config.yaml
n_layer: 15
n_head: 5
n_kv_head: 1
head_dim: 64
activation: "tanh_gelu"
attn_scale: 0.125
bias: "all"
tie_embeddings: true
init_std_up: 0.0227
optimizer: "muon_variant"
lr_mult_o: 4.0
lr_mult_down: 2.0
beta1: 0.95
steps: 4941
Each number is 128 + 32 x the weight over the matrix's rms, rounded and kept within 0 to 255. Layers, rows and columns count from 0.

# layer 2 MLP up, 1280x320, rms 0.15, rows 989-997, columns 160-239
[[110 149 144 121  77 155 116 183 125  79  72  60 130 142  98 147 177 138 217 176 119 146 192 103  69 109 125  73 128 190 116  80 124 156 120 165 147 175 107 117 118 102 145  78 109 162 111 155 158 110  79 131 155  93 101 111 127 122 187 155 105 131 128 140 117  85 125 106 160 114 146 134 140 127 107 120 140 150 170 142]
 [119 156 141 132 129 152 155 132 100 178 158 204 160 133 157 149 126 114 118 112 139  66 175 144 159 144 182 139 196 143 153 110 131 117 143 154 116  96 129 114 120 148 109 103  81 120 128 137 123  93 130 157 160 158 123 176  72 139 152 114 171 113 134 114 116 126 171  60 107 161 102 138 132 135 111 116 106  64 136 142]
 [189 165 130 170 139  78 155 108 112 146 148 125 195 187  95 111  82 175 133 128 119 110 139 146  38 186 163  41 127 166 117 111 108 127 145 102 120 154 184 185 148  87 136  70 129 123 118 152  99 123 122  89 157  97 139 120 164 158 162  63 143 141  61  82 178 107 155  91  90 177  96 130 158 126 162 136 159 108  56 158]
 [153  65 116  99 133 163 170 103 108  95 193 120 134 179  82  92  82 114  78  77 144  79  91 154 125 166 111 111 166 109 101  98 149 150  83 178  98 173 197 133 101 128 124 177 106 122 107 197 130  87 134 127 107 143 128  92 106 130  84  61 155  23 127 148 209 111  99 181 114 180 122 158 111  56 164 143 146 192 154 136]
 [ 71  90 172 163 161 127 100 122 146 137 111  97 120 189 136 135 125 174 141 121 114 132 134 148 115 109 168 162 110 134  99 108  83 180 125 148 174  82  85 175 128 161 135 118  80  86 113  87 129  80 111 153 133 155 104 159 157 125 206 147 153  78 109  57 169 123 127 106 167  96 177 128 119 130 137 125 133 148 190  98]
 [140 128 172  90 113 157 156 124 145 114  57 139 200  73  86 157  80 123 140 150 165 105 109 100 109 101 118 166 118 143 139  97  89 124 115  76 108 174 161 109 151 102 118  97 129 209  89 120 106 134 120 165  95 162 145 150 159 140 105 127  86 131  63 143 144 142 139  51 146 117 156  78 100 160 116 154 111  98 114  61]
 [187 147 155 122  82 148 156 211 159  93 131 110 102 186  94  80  90 147 157 113 110 101 191  99 129 141 137 151 160 176 135 113 103 109 102 192  56 113 157 168 187 125  83 170 143  96 161 151 151 152 102 125 125 126 118 126 106  86 120  85 157 172  78 116 135  95 142  84 128 100 157 139  88 100 146  95 139  64 112 108]
 [105 117 117 104 164 115  97 157 137 118 142 132 117  48 192 131 114 156 105  69 120 232 115 155 143 107 105 154 207 163 102 161 147 203  90 208 151  89 105 114 197  97 116 152 200 115 154 129 135 138 141 140 156 122  59 146  88 142  82 153  86  85 184 144 135 130 162 130 148 134 113 153 188 126 110 112  83 109 125 129]
 [ 91 140  65 159 147 103  68  99 123 136 141  99 124 117 113 103 123 123 129 134 199 130 192 128  97 141 160 152 174 102 118  91 127 103 164 140  96 162 134 165 117 140  93 165 125 145 126  88 166 138 111 150  89 128 109 126 126 197 142 120 107 137 152 114 150 121 111 152  88 182  96 143 156 129  84 109 119 126  59 157]]
# layer 2 MLP down (transposed), 1280x320, rms 0.077, rows 989-996, columns 160-239
[[155  74  86 162 155 107 137  99 109 191 148 163 101 167 136 137  97 130 116  88 116 124  83 156 155  89 154 134 114 141 142 168 134  99 186 136 120 118 139 108 202 131  89 130 154 102 127 117 176  77 153 137  68 135 156 144 107 215 106  91 142 134  98 108 121 164 102  86 134 133  96 108 138  82 135 184 139 175 147 137]
 [127 109 145 129 141 121 116 169 151 104 140 127 148 166 127 122 105 143 122 101 106 149 115 134  87 121 119 118  94 161 138  76 136 106 143 107 105 156 153 148  72  90 119 110  93 134 166  78  92 105 125  48 101  76 140 119 146  92 142 112 103 142 137  82 129 115 107 139 136 101  71 112 172 138 146 136 143 139 116 114]
 [148 121 153 100 134 169  67 161 109 108 108 141 169 114 135 146 113 151 133 142 174  88  55 173 118  74 136 129 124 138  94 117 149 149  79  95 137 127 124 106 145 158 113 150 123 119  91 187 135 146 147 132 132 109 163 110 119 120  67 203 152 170 120  89 111 119 163 129  93 109 157  91 113  83 147 158 146 167 131  82]
 [114  88 118 141  67  90 167 116  78 121 125 117 200 185 103  73 128 114 112 161 110 163 188  69 142  86 168 164 160 197  99 130 124  89 117 153 179 132 108  94 194 145  95  87  77  71 116  84 178 145 169  83 144 129 157 153 192 109  66 135 119 138 165 131  79  90  98 114 143 178 171 111  76 147 182 100  88 110 131 125]
 [125 141 100 145 105 156 101 114 195 168 137 151 144 145 111  95 152  82 138 140 162 145  98 218  90 141 129 142 101  82 203  34 146 154  76 156 106 121 110 130 154  80 161 110 141 108  98 155 125 193 199  81 102 137  97 138 102 113 102 102 144 108 156 146 167 126 106 105 112  97  69 179 168 116  71 119  84 136 147 124]
 [ 90 161 145  96 124 114 177  99 123 167 109 153 107 102 143 154 127 114 157 147 185 149  99 159  65 130 122  33 110 158 124 132 137  98 170  80 156 124 147 125  94  93 141 182 106  92  98 192 144 141 206 146 139  79 167 116 146 103 111 127 113 101 146 226  96  86  51 232 196 138  64 120 125 180 125 216 152 110  97 217]
 [108 101  66 111 121  76 123 144 123 137  97 147 166  75 170 134 133 106 178 135 133 137 160 120  68 119 109  74  64 110 149 170 125 128 108 158 183 101 160 209  82 140 124  77  98 118 166  99 142 122 166 126 163  81 121 122  98  44 181 103 102 100 126  74  87 183 121 183 168  79  79 172  92 191 179  98  71  77 122  90]
 [142 140  89 114  84 168  83  73 168 115 125 112 130  81 133 146  71 137 188 120 129  66  82 107 129 141  94 183 134 165 133  97 169 134 160  88  78 150 171 178  55  76 201 116 148  86  89  76  75 106 120 118  24 148 105 135 104 167  58  64 124 160 126 126 161 150 166  98 120 141 141  51  66 117 207  83 140 168 152 132]]